{"n_head": 2, "vocab_size": 2048, "rope_base": 10000.0, "rope_fraction": 0.25, "qk_norm": false, "attn_scale": 0.125, "tie_embeddings": false, "init_std_qkv": 0.0447, "init_std_o": 0.0105, "lr_mult_o": 1.14, "beta1": 0.95, "lr_head": 0.00609, "decay_shape": "linear", "doc_mask": true, "steps": 5364}
Each number is 128 + 32 x the weight over the matrix's rms, rounded and kept within 0 to 255. Layers, rows and columns count from 0. Numbers have three digits each.

# layer 4 MLP down (transposed), 640x160, rms 0.0387, rows 132-172, columns 0-79
122061049156150056142136121121150228128189130131120167089112116112101102143120125059140129202142120153135080158119091175142133106102106154086141063132157167155168073154118135148113169140087124111147137175094142156164103130073056138106125126
168130129168140118149118118142114125070106140122098133117139162171183148135088130119102130146107112096138124122129118117129171106116165142114089073104160126115194131098107082112113101111174136175131150137102125245158119156115117162074165101
168087153178121101146116134074154144131170143056124088099108086145091115135160127073127095176171135107214125124110079138097180076126144136082114126154141082129129179157109099110154070136120099131122110144145185154135097151144115081133106122
184186141082122105111132136091108130123144107163129141227120100101091098111127109163116164113190081099106070147099116069145137122167118097136098118119179130150139161142102113086122127063147161168115097088168131165092101136160109113133096135
140130211118086127164155043120155092131098125132081106157148126112204152188161103132103147117224124078175074149107147148055140114087104177101109105138101137121127125099156154076124093078130159111085068129101142137122125138112118109082120090
143175166120052156120087127128145040140114131135082173099157163219163160087104112108124126063101135129080157196099159115129146128152129137166146102152143150172138151083116071085102128126126140189131147101092171065156090216112116112092115102
126146095141123074142106163105177115077169159137184089145204111169167121143156154159183135106077164152142134091126071082123148100069123109130090177122125109120128115138057124106119187105089098145191079149095124118124155194150130122158170153
079156105133088115066102180128165145168092141136104097063143161130151155086097045194098171128169138143121140112159104127113147115121117126159164113097117136116110193083122156125130084056169146127124144150061116182150088115172102103129142093
165064087150121132133123173145127147203116092189152158155122148126098116088151160147156111192147107121161097180106140119118107122151084127153124072168104118106109137174131123082123155117141098162133105051064158127111093060152164207129100169
126122216120082211134099082111166059112139161158147145041084092104133093136135095172135115144116151147181115177101110172084096101175118148145108093130140115138152110131086121135138075177131145147119133048158104137115078115182170102081146115
160144116173146217091069171098116076111152125059120163156152099121107151165120170139118102178164142166133142185141110162110105120105126141056094102152134060081099096098089142186134137133126129201101077179138102123143122090182062126169114168
121136159056126117075137123167176082072135003050166130076126139114150100135126125170121115187123134116146139067110129115115171059174120074144100142138147140041121154058205154138101146132119138163102146131116201197142135143129093156109151151
120137124080200059118140165092161148136175127079073132137146161140143135123069095073168118152116117124145191092135079121118078145145134083138112117130099093151139094087123147155134102080123140121156139090118100183119158156147195113149118079
131083110154142143136115115116185175070143113035173173109153089162139066049110083106131101131111152110088155067122123107173134139147107103171102153171157160038130109137114122137166073121195125145113187167144177110146153136122144132103125078
138152128133167147132095129109118156126097070119112129156125159099134155189104117109170094127142143177174096117132169087116097151115133129099209139182083135140105149143218116166087115145148113122173100122088075144068138105083118135135100119
173122104149136103153178164156090117087143156142146173116114104143103126109143153121095195125165142211146115112194113105177107120158102168132100097093148162143141064114128170138177148134130165100093085094128096160131062050131086150128195121
127077140183118107040152152153194131157130129149128133106089097079081101165128126159093115087096155104095141071127111129122096142080159103085143086206073186142115102167169061118128131185084097144135146124183082192101071145127141092130150132
092118070130142113101155109146154105109100110119117101149106114140132150123109124096124154131107084099185124177141137087149156084131110163120116123107144090108197142115123133101129150166135102185140169199125118192132103117125134104111101150
181091181174138121088124134126127055083111126080061146155127113152132109123149132136176202126208134138064161138120175168119163054148116099130102132119071112196110091105192183095122149127133150093084093145060136177140113181127121147056127162
131093158209157068103116146138139166089192119072117093091129166113152144110096149129103097164087151130109112114134056093154162173111147140104136115097140122153141147088110144161167123136133115129102127173061069149124109154173100157084145123
130154117154170127129173100114141119126169169149130117128117109159123141077182154144137103172077113118147093130128091153089173143105095139162159121072107111116144121189107077093090115094077132123188178152138101151158073098095109144136121117
134121144103127109157109135101111112146135058155140075169116133149084136129151117113168157169089181109126150111120154178127109130174151167098163109140151141186072151120123091113166027103130137195147128131115121146138132108156144146121125083
076127181119179167167127133117095139081165059097113123146184076126119083141096119111150156052110129110125135135077149128167116160075157113146138109123143194109116108143100132160146124124151108159086056114084169159080144159124116113126172110
167131114154163127086085146146086195098091164137133092125142146120142120145083082142168048142158098088111091128170151130185162081147128159112131099106115093142123103139154153126140128142141126169124120193110165163111111145089076146108112180
153062191173161166159053121148131147109149149053152132082131171140088168062169095164143108063133111145142180137129138127181060107113108151152115071141144115136155070159138118107070126156200124144121139139121101132178119153168143144175140089
078112131134059131080109127141047157136123110134098112092165097131121101091158111169018157156151153152136156098143105096162093166090122143124112072101113102139111157101135059126222149113106160156155104123105101075113086100134130096150197137
090083196082131118114115153105076104159151122099124148022148153109066146150162095084074146136108125144109117104170120124087165134180165105127104174159142105114174130159108108162101122115159166096124159153127111122113082179111136125113167097
129112118190147165059107162138069085134209133124123148099146108148091116157087101145155037170162152120139196158120082142095122117165131093123115099160156168120136130079164151170105171237185095147107062118121114125098097169076177081120119134
072167114115166134155085142086131138108085184143094156119151150118100155148093125113121171096161122100106111146146117117116180157105167099136117107142100123146131132067041143135152130125092130114113149186119054162092127109114130113120175141
137145070185144089109133152140116151119139110184089096124099144140102131139165113164082156150156099170136182122111059150095054062108124170170125070103151116135131086175108137145052162124107144122113176091114130150098120085143128134098171096
167100040143114145155122133100136143196193128035130128102116134171142112097127121163082149134133173060136141105057161114161055151122085119114162096094094107195037100160118144108104144147177152135108140094129153187134082111143107176092104142
084134134088202085121078101117091107173142128166132151143138162102161140141098110103133167125108127155130132129153120166148125068171154139199096099156122082161117144113126066188191139145166082120179106168139124177097115152160137150084085107
139148130129056128119168107134143117171209098097125107132108151128111121169126080114104124130136127048153094093165104076165125132141060174131162118116087141136086120156115110147166160147124111152125170178106090049139138168083154172141129105
170128135129146115158135143170132170131142136076166164074145113113135167133137149138150065147196102145089129173115109098075095115121108088070132100094189136233088121110134118098118067159128117140108047105145107116165112114083126171181035121
092147164036122070123097157182133144124101137190100146157136128126102165137046132201135079166133134104116136078124084107159147132137128139130126135137156133126103188125183164097093119143147118079098082156124100117116121145108151101170069120
118117113159130180068126157124112190090058044045096147099202158121138108100106068107091152134121185145144160076134101071135128104102080101135168104161128115169163055169139138108130116116177089138170148089155171167131105161174139111110141167
099116128145151128182120104113135152135080130139073109078101098161131129135102138141154180100113102106139134154107133119153165070160119135109124128126132066093170160146104132159168161113097151091139109173153132077125139138085095110154108123
095154192139170145147171118103061130117072184144103107152154128197131136115166158220179218145141134151121139128147143083165116048104111137129101100139128124140099125125149094139103165094132159121103104148122143120151083110154143176096170126
095086129103064065114158113052058167109123131178068114155107134083153083151167104154101150104081133132115110115119105095102140090149110079136137168144108127157145149163161151084145112105088158103067172095136144160132095117129147143141121123
142130098099084195085146135175152090088124051168125133101150136150159124090100107168072140139109146071091113176124142115117105099155100182155161116159140138158093181066176097171149167112060180135112151139097102149102091172088129091104127125
136095130163186095159140132089131114068108135157168135117184103113131153105126073170092133168146096108109132130115109134113149164120176125103105139156118147089127096139086158137146135130065144160156114103116160086148065146116145123141172104
# layer 4 MLP up, 640x160, rms 0.143, rows 133-172, columns 0-79
132088160136128118121192148170183122166112122125143102164125098111119098127147117120104132077116135123134121088158108138110101107110157111111130093233134112118176143153099156118141099113064079157122138159087150130118179123118202081137098172
049129107093175092040178165096082127110133139157104144158177169191149138135115132157139116132078154146137145158119138102121073135120118142145165135148131201130126086136154139101109179137119176127166171174149108100216144132196158186088162091
058063132128108171175136107127095101117121125122149116016128183101114127109156135123157128118123136134162111115150178149066100132087100131037109099160113090134112077155150168138138136173138106135160124162118116118125154106084120123067103083
072098062138117129105098130193104101107061115153204124114094152123100100125117167110091133153098103192064119090140121156177083199155191053123109155176157170156125142138081051157086164104105073200153150111149118109120143131121128158145136204
133095122160098080139169180099111130190115087099144116155104104188171127086115109199167134095082170147147163104120154190071110128160168127122117159085062162101121129083142140129111115118147130128161100129094087103120169095165204137088121176
166149179143115147129155091128102171121111080117120146098085134085148114087146089067100117156177029138087125200099131140172107132161138146106142142108138108136138165093100130162148108155175133122097123092123165100115137066056172154161100101
176135111132133104146125068085094136119159098118120151218085150132125101146135181113148119123112134069134144138118181164169131153101172145127113091137142149099117096125104073097092173171132146137170118087164090134100151203087175133132119173
116170181144113130127142074070114164098124106159114117065130106134129050086094119099089130110082134141113153112113144168180083149055171130170136137065135184180122108017167127147167088146146084141101138180195096150141143162126104103145103101
116146099129097110155081153087140164149117126166172100167117193169143134150155092136124172082131167122116116099159086130175148145088129175173097114091132090055144141131109139091107117106065086071136107185124128116099184152118161151124093148
112169138102155093140136120219173155081129127136187118130082079129109155130126117148176130124085091108158125145144116119072121149121104088109082155117179172175177080104120059143110137086163138126140133075114179150119130089053121152127131105
163164109023084159132098167154116064122142151093153063131137176139159152177132135179221166106106104141176080109121151146096175138117077123099160086125150152106110128131126168148170018182112063144129139111202155115079079087115151085179169120
153127151105069156113106167174162145105101095157189093186188161111165166135162188160121111036144162155121100096101150151106163120134082142075158071183176101135175107077122144139087078130096098130116194161113123140111154093154108097137142130
113166114128152114153117159132079127164123140146144097086163088129156180135142182128053087071147132149150026175109113189123118103181139191094109138110071094112121159181160127168092108080133152119166094121070099116125079101106121105153122164
117110154148094107113117113145136072162157141148131112114096108163122087069174159147072159143136122087034179146145099148118124134160171109142068133079134126141166135128097151111157112146160144136104164149175173134161124139171125116122171161
086116115117105116174121066107163220143168152132083130169137044048085179119130131122115103128114132107155130115145109136084140134078132047109187142138119156129112179166135128138077151111138133167139083178125111144120140113149150084122121179
225124127076152195143129084109127109115118129111127138187147109089118159143117098166158170099116125115084141129078143128129128114125115147125064177075143087146127135151139174105126098146171143144083108124109151085169120169141116199128077129
142125201105137136158106117176143101165103102131139131154166107073092075123147156169155129052157146137154116095129061150109081176123174116140165133182150079062145163186109151169174144131128088122092127114055140128166114161144154111165154103
103073128127095099162134092168156124082139144101183122087167142088088207132111128119120142096079145150144124152135074066113166115148145114096130145121131111175132113129119062124171171148168077151176140092182113120124106141136137097164113131
129079111075162132136100108108083132161096147185188170138147127123127118175128086170138110147141113112156182157076168175105111137142130131171087124110071153116142127098169129100139123100172139095107148130075124151122104121167166161132110072
058142141143148114096183118159143133150079141133172062076121070137121184128041144081153122093110189185164197163144118150110112119117072188094114149144186104148109146126093136156104139157116079107139163117109121095145140098112166172131131139
106138088165182076145150147218146124075139170106104178130116097111101126168106156165141104081132068121122067109142101096145151148144135081121143112140083158125128129210163157139111171157090091110068100111111089150134183094081165131118098159
212100127180112068086128140114133133187113178119169143093075118141103152130156132119096083174114162177142114122161138143100136084135089115172143116158132057116140122107118115157104115152151103090153235184139125125133158131178118150118102146
139125126118147131176130086073138138114168113142070096163124095095147163099128182117124174139130115160099171122119122124091114109129128172142102123150119140112087101180105118131103189129113104099113091103148048115167114136114102070079147153
122160109133147103086173135134119134150159176189180168165087146099172159198143127121145094149148095044167143127144126093152134156105069129091134163121041163138088105139170177132145130142131085141060120094145159143083154111136131143173069173
117198117097074105163102119143126140134115126063184166122101156182145180123118127142121122114134128148137126133203123134112114142184090101122171168125107141132105203124159170084136118117099116110156165118170180103159199126125106133127104123
157189118166064139120111150156111154125130140157138150182116103107166090096132151170214098132154124085130196089076167107143123110116037170097170043067137121135135156083152125091101136136146072140113100095156149127155130105110127059146086092
113127156128126172138138139119152155126107057153113144089131103150125145110175116127147145132095155147139112154109147169117153113141177132142160046102121036085137088124152124110175068086050147156221108085154154117182178124157108076121122132
179119133122132103115113077157107079079132121139170145079125131114107124113146119103100051169156183155142128112181164213103130110128103173072158097129134111108124148180152116132122129111118097094169172088129204095134134138184132121123056143
136165075074091183147127150113114064067153133222119100108074115159085112167117159112106182193104124124126109157114103157177145184130105176080138130129088153165145137093165115141102136151136082116095115145134112130085135138146126160100094111
118100096058044136149148165156127097087149104161140061109123083208157158138117083131121131157094173194126126118156076139044131089117112195162118072178144121153087139109076109181117115134115095123073162098090097126057124162073151120082092131
110130144158128129110174109138075199143154084170139161093116144169117125133126130177076093133103181129131139117132121158125115147082128124106133132121096140111151084119182147072088161102144127161103117154180090107127126160098090120132182082
120122092171171122137079150123141116116127135187149083115139086109137142096133178091116158137127184193187147139105076111046169104124169094098097130139156148091150145099195169080099107096119160089119091111158156138116139133162106135163129120
069151152099086068088128183118153146139107116149127132117157097125093109136133097101111125089114134181211101093120136121223111138204117091176148164133067180091125111158134131163117169138123147105112139154143082169121141084112168125081078137
143150137178138112080141076162139107133166132116119102106113121143128119185088073027170129118061129152055107104078140155161071108101197152126085111100113107116144138097114078108112155102136117148142096140118151148151104164074126135110129122
116125147140153112135125132131133115101158095115189153096200161074081097094092092093168169158091150148142119130099128137098106095201151182155235056200138142104137116126167137146132100143091056126055138099111139148088138105161149142143083129
175148094101111154124135156128134152155146083135114113134104165065097139155175162147170113161118133193090084165119125103119128158165132120089160121211096123144101133178161148151112091089130090055069151141113066138113198134150157193114083150
162135121113170125133104141119079157115197153079161153139117151129112093133129038080136064130139132116125133123118160109099104140179142126101112107142130071140126060154124153171091088137126145117112102124123152122105164144076091135162050172
199199057194097168142044073180180070131147064134166137134130157167124179096119139110146132116172149155102146112066106188187159177152130198126128075063130172119151095113107091150150148076120091153155084132126107106130130197116088110076117123
061171062084129135152115120121127178115121206164170063149082052124119150157129142130200154149098117171139125106143104102099159133098160164102117099161164152121170114143171137180128126144165154108125157150150078120176113116114130111104110086
136133122097134150109150129171102125175169100096161118174091162141155117124158162120120115118111151186105131103219158064161127119159131084137099124097167120158170115151108110095114163094124068101085106133128135111115168109136153125093104214